{
  "d_model": 128,
  "d_mlp": 512,
  "positions": "learned+rope",
  "rope_fraction": 1.0,
  "bias": "none",
  "parallel_block": true,
  "init_std_qkv": 0.0266,
  "init_std_o": 0.0,
  "lr": 0.00299,
  "grad_clip": 2.0,
  "schedule": "wsd",
  "batch_tokens": [32768, 65536, 98304],
  "train_tokens": 255600000
}
Each number is 50 + 10 x the weight over the matrix's rms, rounded and kept within 0 to 99. Layers, rows and columns count from 0.

# layer 9 MLP up, 512x128, rms 0.13, rows 93-109, columns 0-63
56 52 47 61 49 44 59 31 39 44 41 53 56 31 43 54 48 41 35 28 55 48 50 44 55 48 45 38 63 62 59 43 31 41 40 55 39 61 44 50 53 56 57 52 38 41 50 54 52 65 52 47 44 54 43 60 31 51 40 54 44 40 60 79
48 51 41 44 48 81 61 71 42 51 52 36 46 52 52 63 40 30 59 46 52 44 48 50 66 56 43 44 59 59 46 44 61 60 40 55 41 42 65 55 40 46 46 59 47 44 51 56 54 30 50 38 68 54 50 32 55 58 67 53 62 44 42 73
43 64 46 46 44 56 49 38 40 62 30 55 38 46 40 51 47 41 49 55 59 28 34 58 53 51 37 64 52 60 48 51 46 28 42 52 47 64 73 58 26 64 60 54 53 55 59 53 54 41 62 32 59 62 53 65 44 63 45 59 49 32 51 62
65 53 50 53 55 53 49 51 52 41 41 52 64 44 58 60 55 57 65 60 54 67 70 56 38 28 56 62 51 56 63 65 32 49 52 29 42 49 54 49 51 45 36 48 46 69 59 38 45 52 56 41 64 55 40 40 55 57 49 34 41 43 31 54
51 60 39 62 52 27 52 64 51 42 40 55 39 63 42 43 53 64 52 19 46 42 59 55 53 68 39 42 38 59 62 44 65 43 64 60 57 39 61 39 46 42 40 53 35 56 35 44 50 59 39 48 56 45 57 36 33 48 58 44 60 50 45 55
47 51 39 54 56 43 51 44 37 33 32 43 54 42 48 44 61 43 53 34 47 45 61 50 41 56 71 57 59 45 52 61 41 40 36 32 47 61 46 54 28 37 41 28 45 46 40 48 63 43 46 58 51 56 44 51 42 70 69 47 39 45 64 64
38 43 49 52 59 83 39 29 43 61 62 47 53 56 46 51 47 57 44 47 51 70 48 55 70 49 52 60 67 56 72 54 41 44 65 46 49 46 58 50 43 53 40 52 54 33 49 31 35 42 59 61 63 37 58 59 53 46 60 54 56 59 51 51
50 43 46 54 38 46 43 37 33 47 54 54 40 30 69 48 42 51 36 46 43 57 59 45 33 52 42 49 51 52 46 59 65 59 58 36 42 49 65 64 35 61 46 72 58 55 55 53 45 53 48 40 68 50 55 63 53 51 28 51 45 39 44 48
62 61 54 35 38 40 51 58 58 42 49 44 65 45 43 37 52 40 55 62 42 22 40 39 60 58 38 49 38 56 48 57 44 42 56 60 48 64 47 66 61 56 55 49 49 58 42 44 54 78 46 43 47 53 25 65 37 51 69 46 49 33 48 60
56 57 51 57 48 40 54 56 45 57 59 45 53 41 20 63 63 36 56 57 62 41 66 39 34 45 62 45 42 62 55 43 31 47 68 51 55 42 45 75 59 44 65 56 43 48 61 56 50 39 37 43 44 59 67 46 68 55 39 49 55 67 50 51
54 33 51 38 44 51 49 54 54 59 55 52 45 37 54 47 54 67 55 50 51 67 40 47 57 57 44 51 47 54 60 59 54 40 31 45 57 43 50 56 31 38 54 59 49 52 58 34 49 49 43 48 33 62 55 53 64 55 56 46 57 40 66 36
45 54 48 43 33 45 54 39 46 42 62 51 64 62 49 35 61 59 62 51 66 54 50 44 62 45 53 70 53 45 32 63 52 44 41 58 52 39 46 34 63 34 50 44 59 52 51 56 54 40 61 46 56 48 50 53 55 22 58 54 40 62 63 52
71 47 49 32 56 39 50 81 33 49 58 47 59 44 44 52 53 46 51 59 50 37 68 50 43 50 54 53 49 54 49 58 56 66 55 38 40 62 57 58 51 48 57 59 42 48 51 45 53 37 47 69 48 61 43 35 53 49 43 40 49 50 57 41
37 39 48 49 58 51 49 39 48 43 48 58 33 53 59 33 39 54 46 58 46 46 46 50 53 43 57 43 57 55 47 53 55 48 53 32 57 54 48 39 31 66 64 65 54 46 52 60 59 54 39 63 49 33 74 44 59 32 34 50 65 54 46 44
43 49 40 47 45 51 47 50 56 57 46 27 51 52 56 54 58 79 42 59 74 54 47 56 59 54 44 53 58 47 61 47 55 48 63 45 33 50 59 31 50 35 60 45 42 47 51 56 39 63 38 53 34 44 68 58 61 43 48 52 41 54 57 55
56 60 60 53 62 45 47 58 44 37 53 54 42 49 54 68 57 63 46 69 53 58 57 35 40 67 50 55 64 51 49 63 33 56 46 60 40 46 50 34 22 58 34 57 46 63 53 55 54 47 33 52 47 60 53 33 62 48 46 44 30 33 56 58
50 64 42 41 40 49 41 46 56 59 45 60 47 52 58 53 59 51 52 43 48 44 30 48 53 55 68 48 54 53 52 46 63 39 49 56 29 61 54 34 51 45 28 45 47 47 53 41 32 64 43 47 48 45 59 44 60 48 45 66 39 55 53 39
# layer 9 MLP down (transposed), 512x128, rms 0.13, rows 93-109, columns 0-63
56 38 71 47 65 41 48 55 61 44 46 54 53 49 46 67 64 72 57 54 43 45 36 63 38 40 37 50 46 69 56 58 44 38 60 60 46 52 62 61 56 52 49 39 64 59 57 52 57 28 55 47 46 61 52 49 41 37 60 43 65 40 48 60
67 39 67 52 44 49 71 43 53 54 47 59 50 50 43 43 59 41 53 52 62 52 44 46 66 43 62 34 66 36 62 53 55 64 48 51 62 78 49 44 60 53 43 55 62 37 44 53 55 63 72 44 45 41 45 54 56 31 40 66 56 38 49 47
30 44 45 65 39 62 37 58 62 61 57 48 62 51 64 68 46 50 44 45 41 34 55 50 38 49 49 49 59 54 55 54 50 39 47 48 57 63 37 58 49 48 55 63 38 44 61 53 36 44 59 63 42 62 32 53 31 37 34 39 38 50 47 56
69 60 44 33 48 50 75 54 58 71 74 24 46 38 56 36 45 47 45 48 61 46 60 38 33 47 41 41 49 59 62 38 52 61 46 52 53 38 45 44 42 53 51 47 58 43 35 53 38 53 69 51 46 61 56 65 62 57 53 51 55 49 43 29
49 36 48 37 37 69 43 39 52 47 55 42 30 66 45 38 51 48 49 31 48 38 38 58 36 62 60 56 48 44 52 50 37 40 50 49 65 43 56 33 52 56 38 43 63 60 76 57 57 40 56 68 40 65 40 43 56 45 50 48 27 42 55 40
59 53 69 42 49 43 50 37 52 46 46 44 65 34 56 67 39 43 49 49 55 44 72 41 50 64 52 38 52 39 67 53 49 63 57 25 53 47 53 43 30 39 45 50 34 57 51 37 48 51 45 46 49 49 44 50 49 58 50 26 59 51 46 59
52 56 41 53 55 59 55 54 41 50 59 41 58 30 64 48 46 44 58 30 41 66 43 57 49 46 34 62 49 55 72 36 34 50 56 53 51 32 62 38 52 55 61 53 38 45 37 31 38 28 49 61 62 59 54 66 63 47 48 47 50 49 54 58
54 50 51 44 59 52 63 36 71 42 51 47 54 61 67 43 59 61 60 59 60 50 35 63 54 52 46 68 55 32 35 58 63 56 62 69 57 56 40 27 30 32 59 47 37 67 42 40 42 60 57 43 51 38 41 50 62 38 46 45 58 51 37 52
43 55 59 40 43 63 82 50 56 77 66 36 60 36 53 43 45 56 48 28 61 49 37 64 25 39 46 60 57 49 53 39 57 47 56 47 36 49 47 59 48 44 46 58 62 57 38 64 54 33 41 43 65 37 58 58 63 45 37 49 47 54 60 59
52 44 39 53 68 28 75 47 38 64 69 52 54 46 59 40 57 39 25 51 52 45 57 51 52 49 46 62 50 55 54 62 62 42 37 61 51 25 52 44 53 59 56 49 57 56 43 53 42 54 56 55 52 57 67 57 32 61 53 65 59 45 60 40
58 44 54 54 50 29 39 57 62 57 42 48 64 62 55 56 61 56 54 57 43 58 56 60 52 36 58 39 32 41 53 52 50 45 61 55 42 52 68 41 44 36 52 52 49 62 47 47 50 61 51 35 48 40 54 42 37 65 52 46 35 58 55 60
46 46 33 15 46 63 37 54 53 40 53 57 74 66 46 55 49 45 52 52 67 28 41 46 43 44 53 40 70 61 53 58 56 54 61 23 55 30 52 57 62 48 47 56 47 64 46 16 55 62 55 40 36 52 56 55 39 41 45 45 43 54 55 59
46 42 39 48 48 47 42 56 46 33 41 49 50 54 29 47 41 53 53 52 57 41 44 45 56 46 44 52 49 27 73 63 47 57 52 36 48 71 53 50 41 53 41 55 31 65 30 50 28 54 50 66 54 58 51 49 42 55 39 58 58 58 43 73
62 51 45 50 63 49 22 46 46 53 63 44 50 52 70 59 62 55 60 49 52 37 52 40 38 39 59 64 49 45 49 41 33 44 28 45 46 18 46 37 48 33 57 62 56 50 36 28 52 41 55 45 35 47 44 47 54 48 43 42 49 57 65 55
54 58 52 39 45 69 73 66 52 58 36 63 57 53 50 57 68 41 41 48 45 36 39 57 48 47 67 50 55 43 40 53 52 71 43 57 51 63 46 40 58 58 49 43 49 43 54 61 49 44 22 51 40 51 61 45 45 48 60 60 58 45 72 52
52 65 63 34 65 59 43 80 53 41 39 55 36 70 65 63 61 48 48 54 54 62 56 53 32 36 69 63 41 44 44 45 50 52 63 72 46 70 36 34 40 54 55 53 61 60 60 54 54 37 35 56 59 58 55 41 48 50 50 47 42 36 47 50
48 39 45 43 49 60 26 52 58 33 37 53 44 71 63 53 70 71 49 32 51 70 40 61 52 29 60 75 42 55 50 49 54 53 54 45 35 49 55 43 73 45 64 36 61 28 58 56 37 45 61 47 58 45 63 64 42 56 53 53 60 62 46 42
# layer 9 MLP gate, 512x128, rms 0.147, rows 94-110, columns 0-63
63 65 54 48 63 38 59 66 40 42 46 53 63 53 49 42 52 53 52 39 53 46 46 48 43 38 63 49 55 39 49 56 36 59 50 46 36 53 47 57 49 42 51 45 46 36 25 49 65 48 57 74 39 53 57 49 61 54 37 51 64 53 48 47
48 56 50 38 66 46 50 52 59 67 46 63 65 63 48 39 48 66 45 57 40 47 43 53 32 52 34 57 66 37 60 42 43 46 33 46 45 51 62 64 43 55 47 58 51 48 59 56 43 45 44 43 45 52 67 47 47 59 40 34 52 49 53 37
34 47 48 49 46 75 54 52 53 38 59 49 28 45 63 33 47 52 23 48 45 55 55 40 38 47 61 74 57 47 53 40 59 72 34 60 58 59 49 52 46 53 49 41 49 48 35 71 65 38 69 72 64 42 51 54 66 35 47 68 46 64 57 34
51 60 55 50 59 47 68 48 46 57 28 45 48 51 48 54 49 69 42 37 50 57 70 29 55 38 76 52 59 29 50 68 55 50 50 40 42 53 56 61 53 57 42 52 64 34 37 61 50 48 69 52 58 42 56 55 54 59 50 61 51 59 52 27
56 47 53 31 60 55 47 55 48 51 64 54 56 42 51 55 51 40 52 44 44 54 53 30 46 37 33 52 49 62 46 44 59 63 42 43 48 48 58 51 50 57 57 46 69 52 33 32 50 37 62 52 37 47 55 52 67 43 60 60 50 60 38 54
48 62 50 37 54 57 43 63 41 43 56 67 44 41 28 60 44 49 55 38 49 33 55 44 35 61 57 50 56 69 47 60 39 54 30 41 54 55 52 49 45 53 58 60 42 53 42 47 51 35 59 61 59 52 43 44 48 53 38 53 42 41 40 40
45 43 51 63 55 51 61 62 64 54 59 48 62 62 55 35 53 62 46 45 65 42 50 43 69 53 57 42 42 48 44 59 48 40 73 68 48 54 51 39 51 45 47 41 21 61 46 51 53 65 48 54 36 63 49 43 51 34 70 54 43 29 43 46
23 28 51 62 52 92 72 70 43 55 68 56 62 49 42 62 51 71 43 46 45 52 65 44 45 56 61 59 47 36 52 39 50 61 63 52 51 63 53 40 50 42 41 25 54 31 36 56 67 29 70 53 63 52 50 39 60 54 47 48 75 50 58 35
59 42 48 58 50 39 58 50 44 40 38 59 30 29 43 31 41 45 64 55 60 46 42 58 33 62 48 46 44 37 50 43 40 51 45 47 65 63 75 50 39 49 45 61 42 45 61 54 55 45 62 59 43 46 47 40 44 53 61 56 65 45 55 49
37 66 61 49 53 78 41 37 56 54 65 55 37 48 48 46 48 54 54 42 37 45 47 43 46 69 41 47 53 58 61 52 37 64 32 46 64 63 42 69 27 46 37 53 43 35 44 45 35 37 52 61 49 61 38 59 53 42 56 49 45 41 58 50
41 53 48 55 57 46 70 50 52 38 43 57 55 51 47 37 54 69 56 42 46 69 55 58 48 53 58 77 52 39 45 44 49 42 47 68 44 48 48 52 58 29 61 39 55 65 64 68 58 53 63 56 51 44 66 41 41 40 36 46 57 69 41 42
47 60 60 40 42 42 52 41 57 39 54 40 57 60 41 41 51 52 46 37 48 30 55 39 42 49 56 48 50 55 54 46 54 48 37 56 45 58 57 60 55 38 54 49 59 44 41 42 42 53 51 54 46 62 57 68 62 41 46 58 52 41 49 53
41 49 49 51 51 83 54 66 56 56 60 65 61 58 47 52 61 52 41 39 59 54 58 34 44 48 57 57 39 60 49 47 56 55 52 58 45 51 69 48 44 51 37 35 48 39 54 50 38 68 55 48 45 55 48 45 54 48 69 60 55 56 45 38
44 51 56 38 61 44 53 63 59 46 48 65 51 48 54 59 61 58 53 37 60 53 58 54 46 56 34 53 71 47 43 46 67 82 55 46 47 40 54 68 55 36 57 47 51 54 61 52 49 51 63 44 59 46 56 53 65 55 54 53 56 43 47 53
42 41 52 56 46 46 71 60 42 50 70 45 48 45 50 65 57 43 42 44 60 34 51 40 40 58 35 46 45 43 65 36 35 56 38 41 45 53 63 63 31 41 57 47 44 34 46 56 57 42 61 44 59 46 49 62 33 50 38 59 25 49 43 50
37 65 57 52 48 56 67 52 44 51 47 55 60 44 61 66 56 49 58 55 42 72 44 68 41 64 71 66 45 28 46 34 39 63 61 44 41 49 54 39 40 55 54 43 62 49 43 73 62 25 69 55 53 40 61 48 54 51 55 45 45 48 41 46
52 66 63 51 44 56 48 69 57 43 41 52 53 49 49 55 45 50 48 48 53 45 54 39 46 48 52 78 69 39 60 46 55 35 42 49 53 47 51 45 35 45 39 50 55 54 48 46 41 54 59 71 45 61 54 50 49 45 39 55 40 58 32 42